Part of a small language model's weights: 152M tokens, 9247 steps.
Each number is 128 + 24 x the weight over its row's rms, rounded and kept within 0 to 255. Layers, rows and columns count from 0. Numbers have three digits each. The size before them is the row's rms in percent of the matrix's.

# down: layer 6 MLP down (transposed), 128x64, rms 0.153, rows 13-79, columns 0-63
# gate: layer 6 MLP gate, 128x64, rms 0.17, rows 14-80, columns 0-63
# up: layer 6 MLP up, 128x64, rms 0.157, rows 14-79, columns 0-63
down13 091:134101161113144111153126128120116164145126093120146205094158146143122121167154150166096127127132121138134173115153091146135099129168120123113095141134149117162079136130140098100110101113141143
gate14 091:120122145160133153154131112174190180131116110158114141122134124163118179132137098099186091129126148116141123117129087145156102147143133126117128145101151106158107113168136140135081119125136118
up14 097:131099111196144112134133106143137165157117146150170182112133117126146150104167096170102085138116166117148096139133127101133124131106138130139136122138103144173144150165116126147111115152088129
down14 095:156111148097142152098128113183173083137073121133120148164133130147109118123121107136136163152135079117157163116139118139134116117123152149154123137078103119121146134092121140104127127099168086
gate15 091:147102153070123112139133156115055098139110114107134112119117103124114120122132087111162112157158136139140148102161134104090126117112151134140185151165137167123117130127132117125149130114185118
up15 098:138140094144138115103129105087129094136113114110143137100114164130106126163157152135141099160091149153104115165078129090170130091170155131141142101090107120118131132138121113085138109107163155
down15 104:131160156139149119119114136116153111108115133085141121119083150081116129079135147126157129153098107092108130112141089114101173104104186089130114144130110126119109176141124117105110125131086102
gate16 088:090164145134111106107121107110134099104089119150106167143125136103105130149142179172123152147135132075143127151128131138130125124131122111109172112142161135104154145117197135156107122160118170
up16 096:155173146118159138102112082157126131133140147111085120105111102105100139131129170128132119137133075141121088154113108134113159135162144113083115095134170157112157103164166087136122117115127119
down16 101:091097118140203146142137117141111161125135128138128131162125130129128117146113078078141146116140150166149093125150144066120139135131144075156099118133112120153155125177127142144143140143127125
gate17 088:143099138088117147108131142124120110101128180121137118163135097118134063110138152151140152136174140132172132154135151122143113139123090129130153162106151091090121123116114132147114132108057104
up17 092:166109132100158078139103091128096113136143183149125127134123150120120148162126143099132126126137142133144152155150122085139159139159095137114137142170114145074110131112109123082103174119107159
down17 092:108141126140168123118092143127150125080101124119121124129108108140147140147171100138160161126095118111158140165128152129150094150102166119150120127096175132117090076086126145167099116104111111
gate18 113:141126079111125161106155111140107106117110133088159173121166140145122137071164125128122103137106166177133152130146145112138113144115117104106091159158147122115155145141138073106133095131108133
up18 098:121160160111114076113144104082165106118131155094080145151149107094177104111138142134128149138095063115146120114107117096109099162120126129143102129135122124102165106144138130147118135107138123
down18 101:139128137091119136151117138118127115125105174136120132120183145141167103081117125135088144131085137137123167154101130116161145136134097119146102151162150116116199089104155160130125126147098128
gate19 104:102139112108130135155100074093135116110083151079158136145123129146145126100159137099131099132132162167169133114129103125145137094130130139171137113139173167128126124152142105070141138142135159
up19 103:110115118088138141124107083113150130084129137118156139126141148057147148123142130151127084099133150117121114167171132137144103154135089122121115156135176161094120149115095144101140148160138152
down19 098:128106146118134121142132092126111125133158154098095147122152100157137134120123107116149103138087103125152149113095150155114146106153078131098133149111128093137223112110151131148120131090102133
gate20 093:132167139130136135138161137119177161142103117172122075133118113168110115137137123096110133126120115160140108142103105122168114121098152174081114168154083104084145120144137143137127146107097128
up20 100:092115148150125103142093164128125134177080094099145127080149139112166119100122126167104086150109121162100097150174121135150173109146117100132150138129132143126130101112114117111109162142127116
down20 098:102101098141103125132137146125129116157130139157126130128100109107111108125097103116162144124131114126164155164118181139120107136155142147150071119158157183153155127100119198138121117168130122
gate21 104:112141118154093122119124154108103132142100130114147141113132113154115127146149089091115116153142098079112091103107091082124144113135173102140157124146114100116124135088191120126097112102135171
up21 106:140132164164137117169158137139111115134122084099136151149100112105160087180130151141137114107125110129097105153127091154082147107155103123110138161121140172070136127106099133132129096130133112
down21 107:148111151133152145134185120138119133127097139108127099156139127096124151103102114105155135168118105119167139174126147109087125101145164158153094109138133122154148134131103166144106114094192114
gate22 092:117089100146101079134144134107103163129117087135103142160146143086134112149124165141174145125122070151137097139149149129139127175147163144134104153096169124091136123135124119112152122103117145
up22 100:133145115124142151113127105138148141148112147131149155078084075149133110102120164105100156110143148148115152176101148127147102066089125084129146106134110130175127115134123145093126129141102126
down22 099:124168131161143130147150112101126093112129113160132129159102114132123148127152168162155124094164109129087139131126171173135107102095135131114085106144105139132097067107156109101164142115140116
gate23 106:141125096100127138115190118135129120092116150114144141148137143152109150147144135109124112127121125135110099127109120113136097072119126088118090085153069145134091127165132102099073086136122120
up23 099:146128159163179143141121115103145116152153153117111111060129136105155168125119104176116091133084152129151111130101120101129095103142156128100111159130143079108113132130125138165116149135110141
down23 099:149133111119084120105151123152111130120125119143118153095159162081124123112115143092127106121124144160100163094176137122131132114108118113096113106078137151157043160132143140118126127154133138
gate24 103:102084133149135121103085106154141147122113132102132121111133120125112123098145151167128190137146135125166113094113109095118093144148146132147098181150118092072145162142116142132159129105155134
up24 101:159134137118123138116157121120148127140118156141136159149085151115102108132119089087117109089108102145143127126137131128149116129193136162097144101071133184130137123095156101080153133125110102
down24 093:132126129109084140150116140155172132105149152130138118110115072122134111144195134122141159102101112096134127105111118125155142150146168153163132119136111104121069197108118134139140132140135127
gate25 084:104135145141138170113170133135104113090122151122105148146123115173131182085127084129160147075110119167085168146119142136090154131144132089132108128112141111134128085106121129146113136117120113
up25 088:106136159134130107068163133102135123147128100143167085146185120099133092121136164179091161138137123119137106153125133137097096100159136128089149101123137116139151105154112122120159121107145109
down25 092:138106068135130166153093124104139150123188135111091116092146152124157123107094172117119134172173166120112143118156108078116142111114118123125102153127137125103115152142123115148108118139157121
gate26 109:095149135113097141145115148129145110105148058108126120088171153127192134151141128148147179139135122115113149083115148139138136139146155122127125139107100130122134126094135126147148094176168124
up26 100:137155154162125128177149130073110153116116123096139094105156095115150167119137124149105141170083123105084143098141113084146166127122147137121132120146106140145164111116151112099140144107112162
down26 104:135127127104117124125126125150128094121104126163116148104139122123140137132073108146098118099167133133141087155103091070089137128131139090118121100167148122128147091082134116125178090111154098
gate27 107:131109116128121071096161129139103173132113146151121143155132186138149132110148096115139122088097125144147123109098137134185133166152157132126098107151129093135122153097123098161112152147103106
up27 101:149131137158083089168122168128105142111116116157161130097123117129145098160126143121130148146138131148149153106095152148110119106111166149101135117151139158126162133106156173079129119158075102
down27 100:116125146119123109116141134136146114138072112136113115150128135175133102121067141121124126130087112104140125149107129110088089120152101169092099144129109130123159144169146152163101163116166175
gate28 104:146119105120101130132166133093102156143129096136108116133125186169120110151145083119114138165120113171096155106141099090110114161142157126127167102141115156145134157146146119105140161100153163
up28 095:111125102155099143097104094147092112153114123175074138103091112160112165128091148117105145099137134116117186116145119121098116157149153127139105103151136169147130162135109136134107160125102120
down28 092:140117136105094120126144167133143144112106145130131132081127092197115114095170138123130149119158139097131065116077107167107117126144135151154140124149125105118107135128120176163122135125120094
gate29 093:150113138154111141127127147097162092154122119115168142098125134130140171083148129118151146138116148112145126138154139134116085131134162135107062112112120112160090156109138111135148104168194119
up29 114:130099161115112141096146111141141146111133147125124145116133123185094166117121100141129132148115139104131168170144140149143142145136139164151054186135143115101136113110127122142076172133123144
down29 112:142147158143114166086169138128115095108133128135132118148151111078116112155172098103104107113155147117108147140116095103123172134135076130164145098125181153119162132086116137121126136136111131
gate30 092:108082164124131148108113128173155146141092091108157155131153149126122097146151143135126140143151153062144115126116178121165115119154148126142123115155058109120112137130142116137161126137154127
up30 095:150152155133151121148129139165141155135135100144085167106135129111120163121127114111149134093145156120152189114100109137077132106122174150123123141177085106110105082120160126134122104152126122
down30 095:136106100098080104088134116106127128100123142156101160088150138118112133129116128144107109126143139151105131171113198132155106143180158117092123108109178120122109110160117111102108106134123134
gate31 101:106162098095103142155137141151103142123067123127133091096143184146135110149103140088176138083112122121133157113129133164141113156144136110107105121118125144134117131097125145137162153075149124
up31 109:095142168145115116141127115121159128096123092151169169150150117159149135154141061143100110116145140100137096129115118118131135126132114094085099104153137133108152080127117161164153095140112150
down31 108:165147155168185147098121118132127123139151154108136130142123120146111128151177101118126121103163126123056124121121154106111154125117127121146100098160174103140130108146160156156108119163101105
gate32 108:098148130103136121112136100135119144147109120166115089135148179138140112148122130119124132088147165209098140126124126129159135132119150123111177100178117154144113131151093094133164091133124128
up32 113:078101144140101125148098127109178114114136121139126136158099165092111120112116101143133128117142096148185136141136149133108138078121113140134155150120202082149148152139133110098131123122140114
down32 108:121105100132085105141074131129116095082139092125151138129094165114094114114127136156142090141126176119120145113105139115139129123150121114095080154078111124119125146106104117137094097128125080
gate33 105:120140115118110108160132126132124110114162119197117115169145178130131112103152111140098134158138134112119121133156131125157096143200087144090148143155125150095145109119144091134102129153148148
up33 099:105133155139108131160114107100169156131110099143129178140101135144169148110140095114121169108151137107092128107133106112084113106137097130102138181113086163120139116117137105135120071137131105
down33 092:131158124107159152139099165142166093120165180142085141125153108104145105128141119136113132091138150121102100127151149141122082145184167156162146159103130126095124153132125118121132151125089124
gate34 109:140090125134091141158104133097158119123101143169141144093128161062133135145153119064112111122103150154104118085116130106142146154133147128122141144141128136138114191145158126114115153151124107
up34 101:126144115139113134135109138116149102132124090149095137119124152110087138163133124083128110127123179162126128088150179140081116124114178123143126180143168092152140165144147125128134141093104111
down34 102:167154138121103184122101126105126111078152119114101105152153119120125096136105118108110127128111126095131160170164131111147122102116113153103166160099132120118194118128167116156126153124097120
gate35 104:101131106119129135112122136180154125132171107167140070115179166134155137111113148128121145103102145131130149138127108131141128098118163129132112123116127122123116138124164135122077040115146144
up35 097:147150107133112100122096117158177153093108102166084131102142104143144113157105115114116091143122088132129122111104095098129144146133139164180124108131147089137157123168146089096136097134138131
down35 098:131159118135133113143118168114115166123134127100109144130115096113137118150155153128151103079118076110125164161125172140133176106143156107154117116122080090131108147164118166106156091123133147
gate36 102:156092127136100084142119096089074111147096117100100145107133135123145138141179133130113120162106131113131119125155103114106104116132101067159136153122102132079099123127108106125146127141142175
up36 104:141176160114143158119134126111139175150149111132098111104120113124155161147145141146111175109089132153161102130141107107175118091117144140147109082122173094098097125155126104135093138134131113
down36 105:135133128133141077112125112166147110139176144143115124115138078123148099092117168118125123200137142137121101120110144157114128135110150113108135156140143123118129051157137089145133118150152152
gate37 095:097140101142111152123167108154133133117150143120155109141131123135079141151095116123153154147124126163145169152154120132111102138094133111111163110193089128133169114164142106092158090121132152
up37 100:099103111096122123118138134102126141143118121147135171155107116151154087149140142115131132128121161073143073116151131130139093159129170174131145167085127149136143108115125128097074105103112107
down37 100:116141139159153161138055123123115114097119154121084069127161143147104142137073143143137140145139104146121138133098122091123097125132116114092093127171148159121142134121111101152128103114120154
gate38 106:122182106132157132117128105112133104133114159175132124142109145135125155112147137128157164098138118116150081110099135130154058137146152125071148119082109119103135123095097099125101113138122110
up38 093:134130127141146156085122107092172107197104133136132122136127150105143114148114152115143106043144141128107152136139111141081153112124102124150120136166104088129093134115110142103117119136112135
down38 097:181167124140125153088139115132141185135138142158124091099086173131132120122115093149083138150140128144145117174115127127077082116153118106121153136154137149159140122149134154111134112130153126
gate39 107:102160147145057155166150101091115090121138110163149135143096156129151118114133149133140116135128120101184115117124158126122128161152148073155166111129126146083132099124140108140130125138143116
up39 094:143117154126114103107146167162133114138170152108174135130160097110115123120116102126130184117122149075148125098139151161176096140152156107122105170135140111115110075118114115137111122100126111
down39 099:118136109126111155117129181110090102144125143139121172102111171125126125155184100099144136117149122181079102125130145121120103151098108134123133172151129150110117183103160127117126142134107109
gate40 103:165130149111101102123102114109131171090093169103122157155160146088157143140129092113117111112111160119126098149095116113147083127147146120121153121129147153110113131084119123150136166133167081
up40 103:131145120155158104141143125139104116122141125095115109113151157107173140106133102159095138146098093144171109131161167130132102107147130194102098102142118153148154152117126097115131153174164138
down40 103:097130137138159120126083127148131078122117127110108119114081123158164116140137138130097144152153119184118112162154089127138116122159110147131099143165134131111175119130130167158146157116104182
gate41 108:097098135102127131148093140128112156149140105150181128098131132145102158103118132093155158134154142123183157135137153148165128138121144166104110106150100160094153143134173103145159095136131156
up41 098:144123134086130152158123138128072162107101144144094178116129131081121148086130165107174123119121136151164105136133127114117164144122120133121162132122100131163148126151100155128079106154095125
down41 099:156129105118086078099110180128158122080148150097137099139091099139103116133102107152163117183121136170130113130127103159174133128119129146145127094103118113091142110137143113143136102135131117
gate42 099:144120116117102102115102138106122133135114145132159088149108126125142111130164180082161144154165127134152157157130118165117097120149146120090096084083142164122091129157111098142120119109086122
up42 100:147140110079099118124096094086155148121141102147124169107154121084124110117139114084128145131081150139131135084130148128121162157096169163140115111103098141111119119110131119173154123152100140
down42 103:131130110149120125125184166132112120100103110135141158128129114165116079096147119111115166158149123073141153114129119137138078112117104139112137071130108135116083158158093113137115132139107095
gate43 093:163150096151099090118214147133098125148137125147158127150136133112155119140115128130120080109160094127108083145098069108135114138123124135123137153127117137137127125123131077132155100147132147
up43 101:111124136136166153128121117131145130124118151164124118155123147091192134099118136134169179122084112114168160097118096126101115119156159079119147132108115132121176129154120152157117127114092109
down43 104:129126109096120133139198094105140143189161121156113135142124130092137107134098115104134182157142124123130151113118118095117102139154115150090181165111100126102150137148157111146143133136133119
gate44 113:085125138134134104116159105134137174160122104121118118163142126101148142080142131097154146052145137156118127099085115146103146146177143115121132138090116143138111147126160104159110141125160146
up44 119:121116161114115192105186118148117149137145099157167106133179096112106126124120164105158135092136129093122134140127127141169142146140112116092106141146130091152131090133135155116129135136134081
down44 124:157101175122142130120146125112147143105119126133137101140158115106117154133130148130110134164137150121138097165130111208153154142130114092105092099109148091077135073126099153115138123107131136
gate45 101:127166120124123101126125102141103122155093140141151139157153169168095148102114121132124125176121126148121150137079145120141122177118147148139098155166070138106102149104142097088105158111126138
up45 098:143144048100127135164105105176107124136155141142130128148122134076136073126133081115125117102117159108103119126109095137146134109165093129100121126130151129094154098150133137129135138135096104
down45 095:134151077102144099136151122095110079135127157123130070096130121137157141096110133111160111183110114122109129116121090135106116101155144122156118121128118187139151080124145105142125120129146163
gate46 109:143117087118122108186110121118114098127125114136133086140099144163126152141134121105134138117095137137084156107134108126103120131115167151133116146102140147170091146144068097121145163189141127
up46 101:154083141110111166134122155139111142131120133146135131142154133110147115139145161121160082107164106137121121151076141136110128142107129094089158051132157124108146072145129093099128132141124131
down46 103:130138155138157114108143185111188119174133136180087122127166137119101116120127131112105132133102151142135143109137087151145162127119134153148135176131132129122076121106150119081157145121112107
gate47 098:156130177115108125083152139090109111139124176109118121166150119118149133135172156132127165075133118123165149157136133095093134115124125149097104120128181123104132121134097163115135118103148160
up47 094:109114107101125158136155127149119151100112086135126110128163163129158103088125119153094132149124110100135126157135085142139109108166135181126163120089103099100144085173110101122163134126140145
down47 093:115125101108094112147115122153126122107128168138157156136181156126134103135146129089098121119086180151069133140107118109153157133147135102133139112108128141150104140105141154169119126191137150
gate48 091:160116148131149102100146118115144127127117123137135110145154162152136140101118179116152127081117122133140147133104080108110081111122118098109114165143098209122095135139115104122117146132157172
up48 105:104154071117121156170137128143102170126144148120116141161120116147185144141142106133124104110088128120133155115129115168115174118176105151148093102150142116139179131134112124147132135108131085
down48 105:118145101095107137136143129169135092123159123133144095138147146120141149100122125135097146137122108169114167133103122118117165171101097151132079154133152144137107172077158090124133166112146093
gate49 108:099132120123127142195125120132133126123116168156193107110109127129112120083160138097116135149159124110139118135141148115133131116180157136130120124128105151154087180147117086113127179156132119
up49 092:181172149151138124119169124096070176133137136101110177110138171123098134125130113108134131134074181172127135138126120102133121102135112129131127142109149142129132102106140117145120118138081135
down49 093:115114110106116152125162122119121104131123142132143116119111158167114156086094144118087130166116139135123058123122106178160167110159134135146103136125095147101111123138150166142158112154151084
gate50 098:126096133113145133147132109156146146154142135124131119124143175120136078113152119117159133139079132142116088094111163170132129120128159136106103153130116121118033120149118112156153119116111160
up50 095:175121119132124090120131091164115116120140143152115078150111106130159121154141085110156108103128152125087102127085146128185088118121095148121124153143125093111137098112110151118105155133090114
down50 094:139105196116161127100118094149145140129142173154115154116175150106156142129129160119126101135156107121136111143134128112104156169109135125099110108076136151135103193113120157118123107112136118
gate51 102:119109122107144128135125126129090132133110086116118122152168175106166088074155121112127128138073127131096105144132120144142128153134090123132171106107105147136068148141106132144156130146176120
up51 096:160130106156124098122171164136124117153138126125133192118162105136108102104096129122103143127114170151098186152132138094124130114114167131135162106128126158121151101169129113146155119099133170
down51 098:141128148115111081132149151127151131111140114106080153100107140120089142145125143166115121143146101147121119131155192159124133152114144119129105157165150116093097157100121122185180113121108117
gate52 085:167130104080116136126107134134157131135068086135135120153116130117149105153127137112166130175144155090128142089117144070135065148144105146145127139157135130142165128124140151141162146125141114
up52 090:104142168091130143107144106087146179150135119131153137155112144084157139109146144082169142122159148112171120101108171130106145123133150128158101104172110171151138146122116124102144142115133130
down52 086:157112164141119157146081097119124121114107132146144180114178091137139133145108130146120141088149136095096108119121133147103127112146104152118142145120121104121171115153074101154170099151165119
gate53 104:141109106105103086160151127140115127135071113122105128134138105094170112118187086118132124137132141131118148131084141115157132126194099110126118094122121113105076103124143117093136107109140140
up53 103:159141095137147113185140125141129120109126129103116164126112126143114099130146104126137102142160120082080136163122138091157095096105113176122123097146144138136132108129181128134145193107115111
down53 102:108102118108163159102137136084148115102121141097105132128124131144112116154111126168110122117085094116110155114122146124062132119092166140165133143171106105129158186120140156142133130135111090
gate54 099:133143141142125133122129148146141123150124135136116116105100114158117172130147126127134156130156089180106172115128108126138169184146093123101113147125146123164142124146186087123180123120115181
up54 093:159107125131115158116152102119089141110161117113164115126114084142106150164150104108159119128151164152114132094101129155137128077129104089126091136161103110139140113114089110128072163145138115
down54 092:133142091119193101119124135164130118138147136159119116123139118102147091108076099121126119099155138119162087140179081126112147126134153122148110106132177099136131137163124132125152094162130150
gate55 107:139158139155114137140118101119134130161088107110110152111125114165135111146131105125151144093154106160109119140070151122133149169150109122099175132156122071140129143161123086106179117144100125
up55 104:106133133132110146146114125137121131130129130098179104138153063116134142162109089123150110115158100123152179124139162074107146131135177133137134143148104083110141149132108129122135139082084123
down55 104:107105147119139093101139101112106096117126112122104167132127143101124094152095130127136128116152077145080149094113131111144110133102168129114079130164110167107150148097169114125172138154159127
gate56 086:108142125100122120148133145163106132129139111081167111162099139101092083083130137122140146094140121108108121160126142156139120124119161101101096114108145100107094110142149152126139126127115047
up56 095:161140101118162096089131086111167108116116134165117104091134089147140121145130124112128107164114139134128141130158101121167136153132133157097172138175099119109157094115126092152120140142079114
down56 091:117152129126124141165107112158131166106140149083144126108144132108130136106107129147180126133110128123136108109152105144132113113126114143115113106103127100124074119190118177143158150181176164
gate57 103:142076131132105151130130115130108140169126157148115158136140159161140134125138169079131155138113133155154144135130084133101097121141155137090126125150152155102160110161112091091163168094111149
up57 098:134145092098142116112133137101134095116140091091147123123109106123100176108153174127094119105113134121076120152185130104129115131115108173093136090168166101139129144108141129122140140150110104
down57 093:090086135138129153164127104134117144123154179154175106136096142128133105098085102149094131130128134151133162091114104134169146136189134144108118119137119112121138169088116122105096119121143154
gate58 097:135176146118097140116137147154131113160155171085117126150101165096145146140151120113189158134144129157132162112075141143133128139111165124085097101119128159104142110110108155154129127127154117
up58 095:117153108145138127081109116088106107110125149153107130116139133114130120135125128116140124135138123104092163052107125172118124089101137112108131118106185091108135146113068125110140163120110161
down58 095:107101120114158120135083109098135137164154149130110138118135156120173095148148106157164097063109129117125111119164106184157129130119107109106121128113127136176114110092131107128167153117142132
gate59 100:130147144114095126106120104173096106190124120123153091113139140177166095112141135112142157095148111145111139149125141148158133123177135135125121118088123127109146107148155081116138162136149173
up59 092:134155152124103088143166085108107160161170133129137135121115106138178131173103102089121150134137144141147115108135178150130144111090108144148134113133158093108068140141134132130120118159121100
down59 097:139145082118117118115122176109100120122105137122137077119092138124074177122148117114108157096124108156137138146139139093173122127128153097105112142108128131104107118090154143103081134111079136
gate60 108:116165093108097081161115119134114123085105156071124102136137147116148138111140104116128115154122136112160074177143147114151110101120130139117090134140147098115119145150113133113111153128178088
up60 106:150100152174118133073118168149097099139149163116108123103088164169138130120131106147080115138093146150143105136107131144143162120179111152138129147105090115099131157139111124139140104127124154
down60 106:128132129135117139124196177086141119149125112130110106168146152145086125122111109105097127110103116173125102138120132120149173107117108112136173110132118136124141093135153163110138064130159116
gate61 110:114157139113067140131134128096095116135138126143147128092146188134162164162133160159138096120104106122179133122123139104142111150141148156140143177139088106116127160098143116116136093116110149
up61 108:121113174186142083141121153148095139128153119130135133140157116157165111096134137134120124137140154148115135165078136143169068151099099130112148107109124117174142146135158128121131170132117146
down61 107:097120131103111135097126131131128150091098106125108154109125135096139105090144137211143130113141119120116142128152091075103145116128104125131136139117132102119107159132114122183148133153192107
gate62 094:132149139135095141101120138123116091139165158109114095114148129194082135109144116138094137115124165151140131131116124110122161116138091088100137125169148104130134092175138091121143069130124129
up62 101:120130128127166105082092123134159104162144151150124094161158109156121138101126088107118124118146149137156176142126120170106157132173130104116097116151159142131118127130103107096145154156153077
down62 101:130135129132103122124129145076137144098089064137115137153153112096155132151141108130120130112112111104092118129138142055151110090096146162137142150133123120094105159118114166138157109125089110
gate63 094:099175145083139101152095068176131130102121131113126153091140104149124129130111140134143123142155150171152127147147153148151124135173103148124116155108114146102122166113130158151092148143120165
up63 101:140089136133090130105130120101125132107152170085137154188118106149154139137152103103145084107135110138113088143116149117136157164129115144112156080157145084128125147129162164133101123160117119
down63 101:169181136106105133142132128131133140151140073135124108118118138146097118098135130098115149180096106134132127148114173132149180113141108128186091176111125107109142131113112139124159096124153116
gate64 084:139159093099084133136117111112118134151086128119150091109161158086132151117130140079138127132112154147115123107148132084143100123159115138101101132189111154084151131143184124132135136146143137
up64 106:087139162170146139126128141137137128111154143142170152155125139161155163142151148134149139112154161135181143102098116155125153161122131090159132140078118103117111148103149131101110069135150138
down64 111:098164116108084105158158120119140148095048141114159128159197160150123137111117111104112139147121142138135127165124099111153116104141149103096112137143131144149148143133146131151110097125130107
gate65 090:149135103162110114151153125133108152160150122185092170156144107120100099133102168132138117091122117125072108142105093098160152126171147100125143158140129150121112149117131139127157171129140143
up65 109:122133157168144106133134150159149159169111092142144131141139147130139133138125141094139138126151134111149102137149155161180137105119160087086151099113112080110119130178113146114086082116130104
down65 105:114138110117154117099136098096131116151099150158077066131130124139110121109135163149146136134112117152137070192119113095124135136125145129123128096079139101097130150118152146122095105117121092
gate66 112:094138132095125123141149101139125141190140128084161137144143113095166167140124130169165110140119130168147086155128147119141097111128118095138100111144168139093157121133144125136118086128175114
up66 099:110151117134109133160130082128098086164146140101171125134157145129160117152130140125138139114126127170094105158087119146107128101154116159100156135142178143086142138123068151120133152135105145
down66 093:134115112136126111118152150129102107104118123146112146114115098104090138105153119132089166126154131114101152151194130135165153146072128099127107116106087162152111149144117076094128144159119144
gate67 103:095133133149114064146101119122091105123122119144139140118164124129128129093127127144102094144080116116140117143105099115166153114102127094154149138121137135108079116090105081096089117116083140
up67 099:111101151145135157109162123142128127120101100144141116117119106092092137123133101091130147128157095149130078177138144152115133129123111065084136144150144098148147102110119134170133065126139113
down67 096:122175148147139109059133144078115148140083127141108115126108140098106132110135141164117104135117159139144156139107071097158131097117142140141158131126096173146115157119137106128132163122099141
gate68 080:144133129164123111135123088114117150164105150126138137141107154100150112136172123149080084094136154098085139128177121044152118138112132162140123132128151152134119152133120130156142122161128124
up68 094:121102114121168108115136124145084155171136130146086138160113073146129125153112126139104084129133126127160158114118146126148169086146139137100120156108112135108150167171077116160114125123146150
down68 096:148122116142150118167135151128127132110180155156100116120145089121127133091148147135138146155189169124129127115109141155141168143136138141137152097171125081111145065126129156126118129164098121
gate69 095:160103142090097118120140109124097122128149163139111126150138091085174124117128098094167119122152131113111132090118137138141135088178113117121150149123152135133096115094176136109080162145157111
up69 111:135120153166124149127165135114118124149143150126162125086143117128119130167156131105085113149113133151160104132164115122095150159127154105109177163165157110158103141101114180094125155131101148
down69 113:111133100169125143117106116103128123137091072133144087115082111104147118122134118125109116200131146106144145128144117159125122121122170108111110118134105152144146150131178090075130157128119097
gate70 100:159165137152098089091131143148113161146111116109115169117127106127178113142140133108163156129162096123110127130090165093138080144100137117129112127132121156088132133160126105156154150169158117
up70 097:077143126103120128120134103184145140101133189097106120067079098125126099132125129174161116146142134130129131165104141158114144090105127127146122110125138171118157109115127113140138148143137148
down70 095:095131119141147157166142113139148109086144170124143137118111163148096121135079118136138090149089155111106150117127143116109125120107108099149139127125067123136176099118167101144110165137107163
gate71 099:115128139136118097122128102146136098114107188134136138144171169108156107132166127127086138096126122110125141133119114112147111104179096087155163129133107092117097093148107125116068150154135128
up71 098:135161128166141110130172120125073131149111128131112120127142138130127095128102137183156110120167134156094107134115101166103137123140133148074120090120122117140131106098125137087112066141101156
down71 099:114145064119131147104099146152121104137114135108157100145150093143071113113119100117149105101136062135092132135156151109128145120113144110118091140143094145108158116166111148135117137100091135
gate72 108:093109188125102110178101151147094185126095166117154135153156130122123134095154120122164106111147164110140163123159127113113143098111137078107116132141142116130100117124144136133109120133169130
up72 097:154162108145127108088115183151168110166133142100131126150104159114092128147135146117128152111146133136123093138093132126062092143141125116114119121101152148130135110086103126162145070135134133
down72 100:119126125172129136113118154151113133161099105145089123105148132130158161138166077131155130085100137176148119135078125110113141145141152152093146131132159178159156115158111125127150129152099111
gate73 086:121142128114136144104177133134164145094162171116134176155131153130120107088130130102145127130137162128125160130103129131156148129119126153127131112178158106071117116152141171149154079159115152
up73 088:087129166133094161141147166103155142149126137111151120096172167158140150102137168125108174105107132153119151112091140143148123101130124106127132094109130147107084150113162154148141126149167110
down73 090:140148138118146121104171126139171135105126133128117103154108130132131088165114189132153100140145123111096121157104109157103107118111102144169140087184130129086151158115142148142131161124108166
gate74 110:056133100128097126137111130142112076161107094136156115127156114121112150127143124120113194073135138145122163111177143148101122153150120119103149110115112102135135153121101136135112147106114106
up74 104:147122159136112124118129133173115146128131134147078118175115153147126141116115131160139103107130116137132113093083073109103176163179093136164166149083144135116131130109138112128132134158108104
down74 106:071139138096190170134090116126139118115124138142133094139123142143107097158118114107156171091145135100121159119126093104102130117158175099085126113133117128124110143137126100178132136141139147
gate75 102:095129167099123131162083114149115145130132144156135115113177158110148122130174162115111131089102144158124140073186124126151114145141145123086114130154122118148134140101145122160118143156162101
up75 102:138125166112100119108120135110158112161152136117108088178098128154121107130109125127137097133080178121164109155102120132130127151133167111142111137135148127123118138165082098189117154093145112
down75 103:128164126119128169098128116142079185149105137164150158122149120090135149138172161111101117110129152095134137116097143094155115091150179110108100108101103118115094143110121159127129139136126137
gate76 090:096124159120137175130131100159100116120147144102157126133157142131153162088176141109108166164144124117154154099115127100134130087158110101140114132089123099122150114159088123139084150125150156
up76 101:162134127132129116150123181130200113130102119123112134133105098103101099118153096147144119123099166098124125156134107174132116159122170132139118100139105113131154123069143130140140135123110073
down76 095:103127104132099148103151117158086130132169124151118105113135105134159115151129113152139121104174119180138061165128104133130125163118105138128130116112115123144077136161107103087169116160124125
gate77 090:132140109143138121118148125186126102120120055118121081106102141124160128124137098150150133104114166090168114119110155104086145078112125113149115134108134150088121110167160137122130149123142139
up77 096:151134151141141113138103103071129100128129151088141134121126134072146114091116181156135105155139126154150152140101119111097101129110135112135102162188130105168128098137149137121157112131093111
down77 096:105149108145099160153129095126149156109099130118115117131091123073122137160105159093131161129162121090137168141146103106130104082132147122137156141124090138133165118172127105117100158114119086
gate78 103:127156096127122129108111103126112133115091146131129116122149151096123095148144103108119104160106148109135109111117116097166097174144125105153092134137136173121102101128140053139169094118129172
up78 093:135158101123126134109112102071126132101094106145105109127123193127099119127130128132154143156137132162124114150141121141104135126130118098114141132103135161122151122156135120137112061046094125
down78 092:150128094101099156119126166134129089090113107095114125081147139138145138121118140131128140154132134110112185119114111127108103102083165175153162145140139143150134122118113102115097140119076081
gate79 099:099106096148123127102133141133087114200148113103166143114139141127150145146138112076143162110111163156104140143104135154078136146124151130156125157132118114131106133124104122133148112077172151
up79 101:099118147131089114148108171113105097184137148156119103167159129119118148134105120084158131148117110137108143115093139130126074149106146148102096128137173140093161095122112125114116148118119086
down79 103:137135163109100106127121131123165139099163100129131157153126143113085134132150102131090137135132132151127173100151114197134111122164089132170148131121144095120141067152145108137132130153162140
gate80 098:138162095104093128163077141124090124158131119132168121126129107099154134134114142161138157120171097073160093134112140112125134131157128101162133174119142094143139125102157131114130106101122167